From a checkpoint of a small transformer trained on Wikipedia: vocabulary 32000, capped logits.
Each number is 500 + 25 x the weight over its row's rms, rounded and kept within 0 to 999. Layers, rows and columns count from 0. Numbers have three digits each. The size before them is the row's rms in percent of the matrix's.

# gate: layer 4 MLP gate, 384x96, rms 0.366, rows 80-125, columns 0-95
# up: layer 4 MLP up, 384x96, rms 0.383, rows 80-125, columns 0-95
# down: layer 4 MLP down (transposed), 384x96, rms 0.176, rows 80-125, columns 0-95
gate80 101:505488538512524526462475542478507522532490522475528451514512504488514467486517517523547525505542475523492469473479521539505537532493498462510490497507437540506511454457496506485509515518528518494458504530538473497495510522497535525491533551480499477516484534495478515491516495532539507482
up80 098:536515519521534499438467473496507512514511508480479526470448496491519561528498548519492488519520469531466536516482518483495542500514506520479511512522458495471510477508494468526509486498514514540502490473485519492511467516512498475513574501483527453504491470536531540474474519499504489475
down80 102:492505480492466502448493503502508477561478424532521518478525470513503511517502483514502499514465494474498509508505503473536494555507514466503489479505512527492501535463499459504517533491515500539471496486494517505480449502527440477529500492521519457434485487506522505520488502490447520498
gate81 099:494479508472494497473504491520510500476511482506449471554473503478518499498488462484448539481488538539526540450525524475476500515481552522499518489476524493483475469506470470520538525486524541526504489479507532505463486528476478501517466530476511530497541508522492491443499514481504472530
up81 095:463523496521517509502507486495486500500495514506512503508489500466497485493515520528491511445515517504579503499456514504526557519507502484492556541496524462515538527506475487509472483540512489505470522506487522474517526470484486516561497511506472541499468495463495482526485454427497477512
down81 093:455498470528492551499486464512532486502495498487452465503514444538530504504499507499476499496463542524532515461474498507502489480511493467493486525438514511491505477526488447546521492462514467533527483498531516473496510516477471462522463497506487475543512504511513516507518521466524533528
gate82 102:530486487478513453507504493499490478484494459517543501522499534484495490494490470479504483501502521474486518516518502545518495475470514464507456519454491455494546442490513514485527500465477479465526487508507499467471566521531521523498491475473492501471509450496529442507495463509509519543
up82 107:517480545513472504471454522510442484488545459522508479511484499505505487524494457505520500507534484517489511496521499509493481503497480514484480518516540477497510513495552432509490491463513512530484522504462488474487445529460513450483486533446497460491511522487483455503510470483489479468
down82 115:481472514506503473523473518503475542460540545478470475514505502547524492501486450481488481485536512497483543481554502491520500479523446492472513557482535488488496472473492465510495518497449509528480524465487505515522499493476529493494513476472538479527497498491510535525493477477533453483
gate83 095:513520486516572486505507473499486483493542450486485521493520491517490467519489557512516521462498525492479544511463504557507487484522514483487516497512506503523498544532536520513464474505508523470459527479526460479506436512477492494514495510509539519532502497480540530483452495492510520525
up83 088:490505489498496465542528463536554526494507489527493465564535498526531512518524509529483498501519481518511522470513478467570529509492459509504524527473460514481507500529489490514502509463495465539485475495464505493449535498491549504468517520540479500496537488489496503497517479507475512530
down83 089:490454508515511513467526506466469528515524514463498476481530477435497508507462458492528503460480497513466508522466477500463487486503553497456479509507530502488508497497549506523481500511476518525452538471492498548549502465496474522478487515462540498468511481475497508469506512485494466514
gate84 090:514479508462496492492529480516509495476551493506480527512496551456463448469493498512489501508496491542544472485514462490469473460486476479520479457521491505495512484537482499507507517500494496468484483423511469542496479538478484488468539462523532463505468487510479499499485476487537475489
up84 096:483481551524545516505501506525558503487497500515535486520508485526521509505526491485466476511553448503498537499480531480533525557550492521544523544526541509505484478489467498535506487505488483495533518480515517488474511490483514511475494547478485518505501505500460483500470514497526550457
down84 094:460483508503564487473488517500521488479500501497541439482507505471532543548486431494504507478480454488486477496480531466496481479521511502524517493490498501508499483481495437487493505447500542479494487505459497479503535497491488491521527471484501555518521480476474467468509475512518510526
gate85 102:465503474515485503515484515517517520480509499478492480528491482491480498509487488534536475480524487472453556518525499502532448493515492525480462460502523472520444500498558495486485429522492517469500493512513487472491502510499503532491485532506520527546491480537515466490554516454501521467
up85 090:476489497545477496502528524523508525508521443480526510493471485502499504470505443525487512513525528467495528546502476499497470511479478493478549509493506505553485509512514553468495511511517491495494458540495492445526517494476463527511481463516456500482492461529504519456521504511475542458
down85 093:481486485519525527487522468506529504475526484499487448556519482491476493525483514504538494469496505511473536458496470527524526533526512544475500512549489526499513518497504501512509468478499476508497576486482479506475519484482427488517479446541477533485463472501508468492502496503484482505
gate86 102:503514496506526512521471493450505501497552543493481451507531525505505517508476499453537486530477483465498500467519494513450471499503524422454499492526493499457533495499503504498478513499488511475542522474526522461504516525488499488539472536461516516486519488486510495509545441492502501509
up86 110:559461412494485480491520477490507494468462506473490485503482474541510497486506488489462517510505516517511479499496483532501506510503512527473473535516490498491499496513551477499524468489565516543496491522551520502509466495531504500517538518483479533508509489476459547486491517473508470545
down86 104:459547502526450526459481496529517497483511498533513525496492493486525499498540502489491512454519480521488494489501485493541512508461513501502516491471532498520492512543511501520563484477535495477491535531551503513510481451535502522465481520493437512528528483484523514506478555512521518541
gate87 098:506559478483497535511506530531540510497504463511517480493510507470486503503521514491484483492502543483559501484463525520515522498480509517514528499458498498482496448498485534512506516518544476558452502518457518520522516462512463516537481528547505540506482490556522491500533526502485484497
up87 090:483483493463526483474515411501517497529468452501508498552495525465501473441476497459500534518505475492500491479467505538488535506528466531485516482534468490513506523504499476474466487474478517484515486495519473505496479534529481516457507506461527482452515512511532480474483507491500491483
down87 094:466505502524506470505473488493473493494503509495454511493478495495472498534433543516522506439506502506491499493494496445480498486493496491467437534494525531485491538568521473518528502514526533511479501516540519508493475488446559498516514487474537512484525483488509485506475493462513497526
gate88 102:488499455474547477518512498495545530506547459483548492509481559500510513510491522528481534471535510549507485493524503519524547532514499451525525475491495499521484521494508529486537526487486536480502507499462500464481527487483498521550482488465500539511510496479464527507491473509538529484
up88 097:494501492518482450470465486493536467471518526521553495529472508522504527536485484477532486468478491490512508534541499501512494485448556510551513490503514515462495505504481506527554528496497529514484494500485454512471474543492486544474472482491493491490485513494455474522548458508504518515
down88 109:512486526488497470499498513510515476486550489529478467490449536499551511543506549475547508498458488529465508530507489500507551500519465510538544458490495522500490532535477464483479508483468500538506495505480548500482472532462478510501494487513497486504491483474458510483525525497529486541
gate89 098:512481481489525528478553530511511499523497486534510495531462551527529466508461551498480473499506514530541474516495474504462547515493473520470507471470513454485537483492545524544489476444499471529489488497501514501549484454518470500508511514495509492490493473496474494484468516494502476527
up89 092:535527472504501500504461525540469498521491507490468486484492517531529490439479491513526543564511490507487456523483481531520483519500487485523501500539492464514500517512458471490511533496545524472491488429498518506527470521505470482521470497459500486518492526514523522539538499497504459527
down89 098:533510490471497538469524479466487511518522506485557486503521501517518551526509488507504480495533458508495482539520498484500538544438496488491518488533475511480512493533444535495488507546529525520487537474526486488458514510469523513488543477490525498543527489468488504511489497526517446494
gate90 095:531541514517495473486495552497497506498520505486495528514510514498464507546509474504536471477483517512476521472455513504533546504478494530526503498516501513477517487499528474507502518478478460534490500500486504449524531538495530440455558503494489499436538538475471517503519504462515510486
up90 104:512501530530503508574501492509479499516475553490497467500506525481513527487522560500514520526507530556561512491519491480475505509475511530471493456514454508513496508461478491486466506504512500529471479520484459495471480504526496532449542481506476484499529528547537509495485486510509493512
down90 100:516487542509479526502516532458535489518531476560535499522508504544518508509491516513511506538502475532503478501503548554516503504520472479499487474476484528489457539468465442494486463511500509490510484533500479519469516541457467478453493468458488504466504499482523508525492521520510507508
gate91 093:517487476488447495517465503527499490488486494502533466503501546499519534503464514521485487498508440551546518493492474535506469509495447468509519524522527454476536505490463470521505543511503525496504514450501466438524503493474515482486503483490528479514523510531509466465529486518524507498
up91 091:481587461515495539524461472513506510519496509474539483486492516524460505537539541473483467495490488453496492515483508483501490502480501517526487519521498505504496557530496495491541532501498512494496497508435504467551512494532492492525495525478486498517512515495487516508562489454508541499
down91 093:510497526495542523519512511506518499484518480471522525525556506478484480537518442485512513463472503527527486508513511520501519500477513504456519488501482504499501519486537492537481455452554509491523527516531505576503489498493493494487485509517524495551508456448556517487484504495524497531
gate92 097:499518514456500480448448546495521509533501459518497525483488511481494497462490502551508547494499504504507539494495509492510503481500527495495471497472478532497532529522527498466483472462478486496480512552549503499468457494535529480487465482469465489494524506535527492514494519429482484515
up92 091:517534520444516510477461511555518516474529475496541530532498476507533446504477508500479519466528484515481512499539507504548546481478467483496507467458483494508471499494485487500500497485502481539486480504502544469542519495512521453487531481498466473462503498495516486493537458521493493460
down92 089:492536524483490468501560493497469492536451486487491519481481508490535524518507470535522496468490486535513501521511523502526469474498535510484491514495528474479525475501498488527494518527514538470527430486529464464497487522452524487562476538501516519522502474495466491514444481477507497494
gate93 103:522460472511516494536516548483497521505477470471548519506483482494469497504505484472520503511498488517474477535541460518511459524484500477455485506481519460512498474545498499467514493540523449543521516495488511512533521478522486517549464507454521520500507493510471544518534493500555512479
up93 117:534520469471475452528495537497516508493493480523481480483502494527418504527538483453532536470481486471492529486483507516527503484508488465486498510480506492480491502524469511473513522569488479496563494523440516520442528521520519519501507527502511501504489496485542498506499515486516481504
down93 109:502490508480525513503480475481537487495503476548494492455512532502455471518495504526478498532499486507499444532499489525549479487475475547493504474510480501529521508468491507532456486471505535491535546506488499553523506490522503479538505505544519508512477459466487484451519475503476499561
gate94 099:501502489467483468495508536515479507516495463527508494533504518492521508522513447494502478515539532532518507488512508505492458514474474545488533476465482493502510506461527498536545481509541508476539518541521467505454470534485490511475466457500531472507543533542508503454512524504462477514
up94 091:535499511515509473499491514469515441486504483483528468486453458560492547494484469482471450493500498508488484537514490482497451493509463535514452509503534502547474474479520489516523512513526507495510466470481501517540511467481479491458508530463509491495501501494506471488519544459482515530
down94 096:494463505537525490518527501520535539468478508490501544517530529496468459513507476518536463527505460475485509482492499495486523497496479488509511511471508477458521482484471509461525488519486537481410462542487532489512501476499470494513535487480472500508535481508452464507493503542506514474
gate95 108:471480503502503510451491491490492499522515509470488494482464531478487461502501515472509460544497448454463477499494497510501481503517459488495483493533509496499474492565478458529478472533562458494514475489480467513494514525502483477539504512499510489511493499428497467477469503521542536507
up95 105:509478459509498541502458489493501499493528421474527529493493539502468494496444517459462474508463518517499504453478464485501460497499448477514509501490491444504521508503531490514482472529515468529462519485500469512514530512497496433507513508491505492504501492504485482463510510498510464461
down95 098:530510484492566516512471479455476475500513486469499498492532438555482449515497500489509520488537530478502511521479521481462478518470495479510524518502537503482474561487526500482477495474509515511506522524539514540494511471503513516498451520503471507475477513464530528453489508475484502531
gate96 103:509490448527517479548522478506500476489538493468467497488536494541470561487511479509502525501475508482514485483543490531488479489471500523495505461495487471528516498526518512569521465498515537517509503510497466502545517505545491511464526508466531474457523520493542511500547516503481507523
up96 108:472473490516464513489464474505470505494517542443494503500513542482514496488485515467492523484488517470525494531537480482515500487492541484516513490515516474529474515498508498517484514474511477496484490514524499482478525516447518531518520483479441504476416494551500433516511519471468482475
down96 109:489483500492473533499471544488484457514496497505485507472529443465498503474502479535489502483501466532507514553508524490512491498512461494500478474498450484539490493500501529505469483549541507515470527516498510491517513527559457508488507498456501521433468488514560509505492462523483504482
gate97 104:497485507504490485514482567485497524487480526487425507495499492459515525541500518516492504488510494483529572518463519521493481537502501531497483523475521546513479442534499521486481491529538504491517487508474512491483491530499486451558522523506490503473506497508511553469540488481510487513
up97 092:481496508502501526486510529496529491470518517565444479498472478499519478489491511480508481505491532442480465477539483467472496528459551520507507479453476528497507490507493478475506499508479501522543511493534527512511527482536471504514503510525502466485489486520480506522441531482447554499
down97 098:503535479473471499489466510464536525575488491509524499507499541489484511497495476476517519517486507529505466497495497471511459529483497465522440492525511469544491494508502521459479472526482498525519483499521493495512489552526543480504505528484507515522539554528452493478477451481529491505
gate98 092:460483498510460466557503487491523551485461479503547498500503562470500539493508480541481522533494455490465519483504492511500507509485520534505521469483457508473492515495536506518544474496449490537497524509516534514511532516502482524474469492485500484523520508543513514466503548477475498486
up98 101:513522509532481481524564520520520517543515480519528499529473534473475525494493560540485530473472502528522502476469551509515525476519500462505495453520450501538505500510513543494524482513480495460510488543492485509504525487478521545480498502495489503449548496502510513512538494476490513500
down98 100:486519484457519532509498447505522445477515494494529505491491512495507480452478482464534522526491490461496484435498499490510529495445513463506474483477539526525524511462514462464497496519557527532459501496519509507495489500512484519519479509527491524514468456479490481517496514465513476543
gate99 097:508549493505556469507455479492481499514497488465480473502516505482516520517535520468473482515535498454478544481462525522481522485472523479501522505515497528462521469546541518511540514457483464475505476521460553461489510502483502503488525512469501539510504482543535484485496507466502504489
up99 099:471473536516469513520509510523514502483477485538528532460493483506511499502510501505495492490498451514510555502514506483553469489500478456504475494473536484514483497528479517494474484509508494487558538520548480516515492544512502504551454542553495494512505525513452488480556487509511521468
down99 097:461483534451547517518522496499515511536547548516494501470541490504510505496508500467467519561452481473528504481543492504485466509508513517518519525533505464475468485518500495505488525513512507472473509510485539470451513521518511485516526513535512518505544484499479537520476520446499492527
gate100 102:419503506469484547495490521488545497474487487490507496522496515472487523489512471511505492508482492492484524515534520470540505509496458453569493525486528486526445504448512531498504491531533487514509498487504491475533524479471499531486492517504509481489477466573533503520524507503486506471
up100 094:504505511511499479515475470499446519513502491547508493520519551512499509539487514479509529521512487501519486507512521545472535524523511479440442441523464465476524525520530494510502466498460471456508503495478502491531497502537494494509514495480523523470504507492485506461540565484525498478
down100 093:491517509512519567546531511539490473497518505484521493495518497480464497510506492501517503528495491437494516507452536465492516539492509496544510503471546468474469482489556485468486470523524508494480520556508504524546513486486465514484530511464488500500485530519463535478515457520500511498
gate101 097:453510459510535497525515503448466514497480471517480483517469497479474531499489541528511536496518484484512485492480508510518524494540481461480497476505536507564525468475505488486487482483537471478509449483485506492499511518499512536458516514558548488506462544507490512494494531528501549502
up101 098:511489528451463493470539502493506512482491497511499511477518531480491493485482527495499508518506466446473499502528495527498465533512552509502528496492494502474522475525507488493556486504411541488474467504521480501493505564490513438508523523481507476454510521524485494511514511524511463478
down101 097:453525498494508560514526521515469489484490512476539491525518530489545469479488549487541525506485472480502502496476500520517480473461515492488495498504457539489544473487491432487485546490491499503507460469486519492514489559538483505464499540534485511514495454519505491483468510491507479492
gate102 085:518501488496470534488535502521496475533511466458468518530496495469479480559510511499496527522478485483511466495488468493518573510506495523486496483485542477522474468526540487472485506478505456476549507517504479533490489478516504462577505543518491521515514455479507507503458504503508490515
up102 101:518512501485461511491491513462491448496512520507490520515493446505489486512536563502530515491490496534513457510495502496502519460512540488486481455511510539525496518529460479474494494548514488487478447492453534525518542535473537498492500504537497518510560522485532501534513506529513487519
down102 089:526507523500492458530485542514511564443499454524486502503489541542535566520455495471478497490495545512524518510500513499457536496515479486504506512526485493490507504498506510529482479498489502531532503501483497464514474491513485530456477491443526505472472517543506461472485529499525500507
gate103 100:502476515437453476489460529489457493443480488466486533492472481499506469491491459505477527499525483498442505476494479494522511551504507515503508527484549477533490499494466459494527481494526510489566548491493504504522505482484481497516533491497513466522493486534514505490488511496454461509
up103 096:475547499537503476508516472515508501513482536531492496499509521470521493504550495514523504483504562453536517540521493540503490525483529480494473533481479483513493566491530510523495490509494532464487516511526505542468497533560472518487483486494500525501539473544489512492557497515512500471
down103 097:488485496506512518469501500499478487473484512525522491483493519503491471501524502523501528514511490492465568454496505441485453516489450465489481484475543520543481508520473468551491474478510489504509562502511465529521499505474535505511485499494460459550503479525518487501514552457498506505
gate104 104:527522493505561493539519455455489466462525534484510533547496471540508513503512446470508522491501508539500484474483488512529501533467508493511509489491460502512504475486457440509504479516495537528486507477507535502495533494532503475512548531501510489513516504511452541489528476514508467515
up104 105:496472479473490530499499538496478508510478477462511506490465488456497490490517506541476478496538514508495509532543495545474530532498476493491504496507501521505527483508541493443511494455459452482489484548499514495501502519499479482509556491494506465490535454445529499505471506474518557462
down104 109:501452484488493489495516492502476521508485515500497484499499470486507520512554521531503522520473500427543556503528455494465503470495523511488470496525527519487496464498482573495486496522520482475501449477541484493493528569486523506492539497476472493492461535501504514523504509496484532510
gate105 107:464509453524497462475514506487529491439523489492552532504519515540480511511481489521482488448489500537524509474501449477557498463522503524521524481475464487498546532497516473511493530442489489480509475521525474511482523458532543509498534526532512500501503496508470507510501508498474505506
up105 112:487493519506519535461453496537507520525464483488466482536467466483463456464550506538510492492531541468483505510475540537439525538490476497485461518534519490497515475505479512479496491483529515496473519502468480497496525538503476514501508489448485445482513489494510476500497480506532502482
down105 103:529476503509530462483464523496516429521552518485514527548477506505484466502527487533501472510458490463531557470518519516448460531514508512493504481536461495480540473465519469537503519512500481491522529488482462524476479489514479507478488496536501498492490491487525503515469504486516484522
gate106 103:484503545451517497503501522520529521473524502512524523503481494519470490459524450500503544496496481473499497485523527539509527524495545466525470471543492526497484448525476509503513470491519527519511540511466476524487517489512410495521520528520470499495511499505484506555513480502526516516
up106 087:467485567490525489505438477495500515505513495478522519525500511454511485461551456465524488485514496494530478482515502505476509547492488490489462502520513509553509508525460484498503503480525499506503538483455474520531515466498451501532514500490464473491526552521485498538467490524531510510
down106 093:501521530536489511483521492529524476492501477482556545548538534525554452478544495464512465508470509531496453525512497501498491510486531497495494504510524489495518482508464495526496550470532478547509508536491495517505498509502448477521489481488471508499520507507507522515497509564495518452
gate107 109:528491503493504541519475540485523509488522507519512509521522533519485462565515485458508500483501476463507525447538451499505485523530540491502530516466536483506495528523475485505495505504461476514554514481485512490497457475486485493516535544497486502506447460464523484468479459490518507495
up107 089:460512503490521446504504473475480485449512475531546483486459516521530553505488502497462518509487477499454494525479515486503487499516537496527516491503452525520489477466507505486503495519441536449470477510503536484525530530496484486537476520486483481506525488565497519495506497496465488462
down107 094:514518475515490480510490539503503544480532546505499543476502505513545453545501464490522481505489536490508535479520484473476489527454497469493499501464541467494452508537497522501498529488555481535531522505514536484503476481460529509500519510474511503534501502464519471477506541482532532518
gate108 098:504538500465520504496470531510484507494521502502532538549494482492480542529467507474495469503498505549522480509464466491501511518556503506524501480450494500509573476499506519479553524501483496510485500438513505522499502527507508487482525516492563448486530502479484501510482476491539533496
up108 098:509524496445512510531497555507554469508499503471519488537455555486527570537487468504512506503529517523489529511485476512467531529486526465450486474474491547478506480467508531498534539512508502505513527520513520481498488521484498508473513516493495483485538483490516483472520475507527495525
down108 097:525509529495558454451498470492457517480464513494500511544506508551506520524499459541508517493550506514511509487505472495534553502507492487494512498508505481479484484488519503500472513484453492498501460500529509516525518498454512480522491521501486500523507525494478479578482508515504472430
gate109 094:491494477458476468497489524525499514527539488498515492484482496499509515505479518490489545476478488492498488477508474483554458526528464507565554500515520497517496539522479490505508522494508531507533510509514536494544538452472556527538481476499472478445494493529463479486517525501524476488
up109 095:514477474520530477501500502488495456478484491515487547544524516452542544535488480527494471539490513522486542525514497557503512478497526448524511506478532503497519467483516462540497474495484459456474496489496520486483514507506466467522506474520481494471529477510479442479474512533494493515
down109 100:494468491482489497520479495494514561511479491507480494514501516503499500495506559488483535462489494544510485453469516481507543511494515522543503514531520483510435515534509476450465530482511495530537481464473512466515508457508500514454518488505521481501522488526513536507557539461491484507
gate110 105:464512503529535499494523538430501465460504553480489492501507475515503491551543487511522472488496516472544476468500504496459467526517510517495492499488488530452496486484524445509503524510509509517479503493525486526520491478507470520542533543523535485486472490542504475480518494493512526449
up110 118:485497500478493475513475469553506517528493505513485470492469470525524500498461476495474479495471511525474552503478485534499541505478473488493506484491516466498498524524507482503526519500500497461471485464503570488475499497498475460518526512493501504486531476528510582479513472451450454503
down110 113:484502510435521489486512492529481507486499498499493468525507543494512473536463473490486512483528542442513511518477500519528550493490490494481494437519479498544513498534489483488512535513490478471484466478462539479470475495528506489520492542499504524499501446549462507493522523494499452523
gate111 107:520531480448492461472500489514529549527489493504506449443479506511472500457525544478508554478509506518484480469528520515486518563492498496491563522510515504519498484553466495517497501506486564506499503496514513490497497501529471493536509487470512521495508487486486473489506509467526467529
up111 099:501500484477485485520485528523494493520551471482470444518509488500506503512529521510483540531512563439527458531509498530501548542483490540523497507497460468483495485476471479468487506535455526508512521500527489498500490510488549484535535527476504489521489487504487508524530492549533500491
down111 090:486509504523477490496484468517499525485522489480512502501441494490462507489490494523544475513455515500530499504455465438485422495465536518482491537480519467505480497520505479504486545464513513504492488498466555503499489501455486525477531519509526530515477492533518516479496505499487449539
gate112 093:462515493521507510453498549519496517545504529451460559506479446516503450537470490512490492530490506460517526490491468512507516459481464510498471518526540482525487530473482505510489530522537451520506525508508469499520487473522500519499519504467496506518514494458480512493532518549491514490
up112 084:535491540452507465515517494494513471480521492517544544539504486504456537460502459505502498473532486492500494525509511490500502523531494519502498518452511514499525452520515497490540459480466481444515469552510544448523490510500506482504467511455519483492496509501494481460480492487507501451
down112 092:526502528487511510483484487508589506517493520465512498498484516505524505499484528482496470535462511458503469471455533477521568468504507515471475531458522475484479487527515518493494494506484478518492565466485515476524495492516507492558538489467489531506498520493520491492529529499478468509
gate113 090:478521530472533464521502524513502531503515460516476509477519542462470497489489481487493539517486496475517471483486493480532504449501492491487525530487498531518539493484539537457486499482495472517537472538502486452470527533511542554476502505516522486483437487528501523453530497516494503504
up113 095:529520478486498509513482505539476552499530489455572525507501558478490538480528473498525496492514494525489545487494459511481487494520483532531479489522481503523509479530494510512518514500487478510505486494527526485489479458494488479502533468424475492483529487476515530558513507483510542485
down113 094:446495499514463473479473533482533476492504461500532489475471535542489524513529490480474496488474483535487495495508573517483490512477488480530480517458499512491502474501495475493506531514523492512522539518486495516558526521506512497469492491480532473498496491480483475489419543477495517454
gate114 104:504498513536484475465518513503481508488528494504524469491491522499496503438555510473483512524497469484490468510524506514475530512497480527507517500520479510469497450517530491490512472521452450508505537505483451533535558469507496444492550505466474519499533481502494487499551463485497478513
up114 108:538488493531483475488484477478510485543504517476489511473527504525507472486503500524446515471539521491474477494490477523513527494507525508515491507529477520501507485525494440543497449479489565497491501513529460480536455480445488485501502532522493522544531525489454487492468486542496476487
down114 106:493519517516483499501550486535491523461499532448539499492548519499521506511552512499521502511504478518472457491524458541451473514513512516513502485498537496514543463529486528526468460469506496518490503486454490511517508496492555463498559466517487496531520510521462499510528489523485503509
gate115 097:455537495480469510488507532509515479512516473503503510475502541511454460505480520500525476518528471555538459534496522513504479497520457491554517520500496469507535515518487495492501543496533510496499500489509486456522511477474537490518462518505483507501497500507555539466555531446516483489
up115 096:538514505457469517505496483548483505498518485506476466514515502511506515469542502524508498462524505505465518535488519555551498544484497481459488491456498542492482464521522510499489505512497526526492468510464502497523535510513431514528547519493524472515515523451534513508505496513461468526
down115 100:482488487464490533498511496477505484546498459487507501514529514502454466508487556533485481550476482513539473544500481510518457501486485482515514493530454498459519489487486492514493516543512478520518482486490529471519452502504495473482495495513525470498473530522487542482520483426462483539
gate116 095:518508497457527491458530548474532541508475492516474503441531483496478454487471512517522469515535480480482520468478509484459534491493450522487519482473485529516514494498505503495464482512484544478487446503518524489508539505472493498515504509500484542539474474523540511452498512476533494509
up116 098:480483479446459516526474467530492510507520534521500495546480497507441539536547511524496552491470500524534443521517507494498507549454510485494441491478503490467501503510480499494531507470484497517473533508440471518497481530515483501510519503472459482505490492506490496538499500491502515509
down116 095:499508484498510464474516533515473531515493530524490487491522543465511485505476467518520545491500474464515516529422480522545440471478475511523522513515519535488503515476473459491508527517485508501463467511495533501503496566504518517508486526526494480514545479479474490498504473471533492470
gate117 102:517446503492525453496492525490478523504503511497440507503511494531520502520522507478470537483480520474526502471529478512484478503511472518487511514486487461509463496483509467521514505495485523463464535433482534492487476549528478485514513487473470544496532478537513531487480463507535493559
up117 096:564506493498491484537514490521459520449491532527523498504496517575505472543516507501483517501487508485471487461511501466494525495477523470485492482484428499459470521483537431502502481509513470472478516517506493504509485466475498497494527474525505503516497489513502444507532501469483477512
down117 102:511491470528491522495487485486512543514527512490480481481512517497508527526483499488457486456574497508516489511503533506531418524508490493498513528467516528534532496455496479490479484520472494534499525493449487498515533541562480487468511499500531547488499462515495509472501464484511493495
gate118 094:518497514462505514446515509492530528548519495510454491453490490482473482496495509489484456479510502464489495495481442536488507489489513484524499512518474475504512495453471515483491443534465512487543507501540482532516587505544499531510510501490499461482502489489484482498493537517529509481
up118 089:511523437468484521437521535468506487504473516524519516488495512485476469469471456552531495516474542535488505478460548560520473486512497484505490522489524502487537528483481491553483482524497513460449529515506534491501487492502504480504489496488492483506502511505472496464525508492516461486
down118 085:537497485522519506493512450510495525419477472506532455504521464487505464537512502520496507472503525515491523527505552525495504480479482486550532485514490463477465449524506507510487536490464468489563506493532501528485503493503516498468492507503502444522510509471535505527493481501523493479
gate119 110:467532477519485465557563469513489453477504496483475495511566507503538523514497502488450485511488505487560471481506501524504496502493489448494499483513502511540518485570525513501487529526527499492517487479525494515524535482494506526492482507496504530522532482492565516486490505525512513525
up119 110:533521483539504534465501500481486508501476522464521530565451476483490498502466467503539507482454507494475515521499522493457489490498495560514484503464481485515502502451457470493526494440469503509504500526503520478473504535520449500509520511533518488493506466528462456489497492480482518489
down119 104:478523473478511529548566527492561521487504506504482483528537521529498498523491509469494461556467507488478465490505498520543494534508491515521532495532465515529444501511492478514543508492484524517482532517506503491502501486526515515533522528540494481483539466528499498459463495519471484498
gate120 094:497488467540520504498488524513474543518515497500480480530490542556511497501499475451523504465499522490530470463495504531489497546476478477468495478496525475540504474544466488502503475507525489518541512532493541504559498487516480467537509530483492501505538510499448520487490453501518468537
up120 105:450471521506492514530501508511480513486492473544500475467528534495488490496464547486481459482451496470487520541481517484487461523493495503508536506528479546524535552522545526495519527465536516504526485478553492502491470481568479478485480522523503494474528513498510490496506491476468508495
down120 108:503512542550469440478466512502551492514517510523481531477491481511516525488492505520495504483504496537539512540545499551489518512517498451534555499513507529477516501483516500536524458518496515472489519493490516477475531540473492514495456464495522506503502520502513497493448502459535537497
gate121 101:492490476522506503478515496496492492528485505519491452559531507531509494478472522505480469501528491487556459549480524524469515520479517502484470462502521519473530468556532505475482518458498523518475467463477470504551503526482530484517516523524493484520549491521528511523499493476546520496
up121 089:512479522509469478489511498502482508514506462476500444537534477532527529484492522515489506544511515477546461551477495491486525523492500509509506501493511526496495485544492531498492525473530521501520484510491530521499489550510466486479537504523516503524479523446455531567495460493550485535
down121 090:475463513472446508479490521532462503488466517514537519465512494470497486489499556515467507506496476508454511428548527462500487470517487493527490491500474527499490553493463503523492514516490489472472517473475507514493465526458519482468506514516499511460495481488543504471506483479456481510
gate122 096:495490488464541486519472518530464521450515431508480469474490499486488485498482456495512544484533507521497499514552503508474492490456510469512491447483501503504466506474517541473478493513490491510512466459517495485518520522558486519507461490465476487520501524509492540483510440511499494536
up122 101:509494517518473481443520512472510503519491545475487479565481462506495499505491478430465474492494478526438489482494549505473514501538507490509490517516496519472525491503498495511522521522552486503491485514469547506508498514506516511475491496521527509508472451469507472490466500487518576507
down122 092:527450498497467472457506508487510494460504516500537500488469525533504489477482516489510514525484482461506499501464490461474560484493534471510509491458499516493498501501476546500516495492548487479514450484519484492521485502490489550511446546464505493518516535533534490483473499539498443529
gate123 099:501537526503516473540508486523522511501532505489492548524494495518440499527466504529517500553559471526482490484477518508510478468502511522495509497521468555527489468508493459475525489454523513483471493497533494500533491516501495476499509492523539442520562508497513528531492480477520512529
up123 105:506492521491476499478494489483500476519478492501489463514534485522530491512552500492536487508445532513494489531533438555505555509469479535507520469489488467482510499503502510500519504507532489505470516506486543523470526533508497499510474489478468554483521481518444536466519542462476475498
down123 105:522487501500500507433495479500468525494533499493547516526461457530503482516519482486547535507494519468497523520512459528511543511482475515510549484507469475468503467536513486501517511497512475489468516503505561507482539502514471467485491552473525494558522517503492510516503516495448513513
gate124 103:493549514507518466467512553487546509542523489478508512511487470523518432444503497505488522491505508535494490502542521553501529484532514488512490512463504506516545508498508466488516504478479508466506518510480522461488487541500485484492486486480495479495514498492508477553533454429484504500
up124 099:541536508496538528527509495519520485531458487488474492523489532503517479527485485540470485474472526503517508540494504473511491512467431506464504492511475488504504552489501516492515543497564482497501474551526535518525511522521545494489521517506498505504540507521524516461489559521480525507
down124 105:535513512514548495468478533476505512452488511458488483489437486489475468474511504471498511501488485523514492546476514526474522501463517493463495487448455521528525560506469491492530468481493516499517531534510489526478467509479491467509477493484473480515523453501498532514514481475513455523
gate125 100:497520535498494482487547512469508518465508536502467537514520495500521486489539525511526513525501508469529453516472508495484492443479503487514497506481533490545531499442468500505496485544504493509528484489525494500521495517465519523477536422528470484523494497484526477507510486499474437462
up125 089:514505545532492502512546493468529515492496480486504509548488447474552487524477498495489519551486475507475441499466506514501513480481502505536474477481531445487500507461504464500474512512469486522475502511455517479502509540495487498538524526495493543503468494523504498460476530487446527502
down125 101:486493453501452508485509492542531532537505488494508432507498488521507536515490496514487499484489459546494472499507546468541562511520504480467505482499475457496493504488471445510497504550534528531528505507498495519482513487461444467493476493499506521488487474502517503521540483509488507533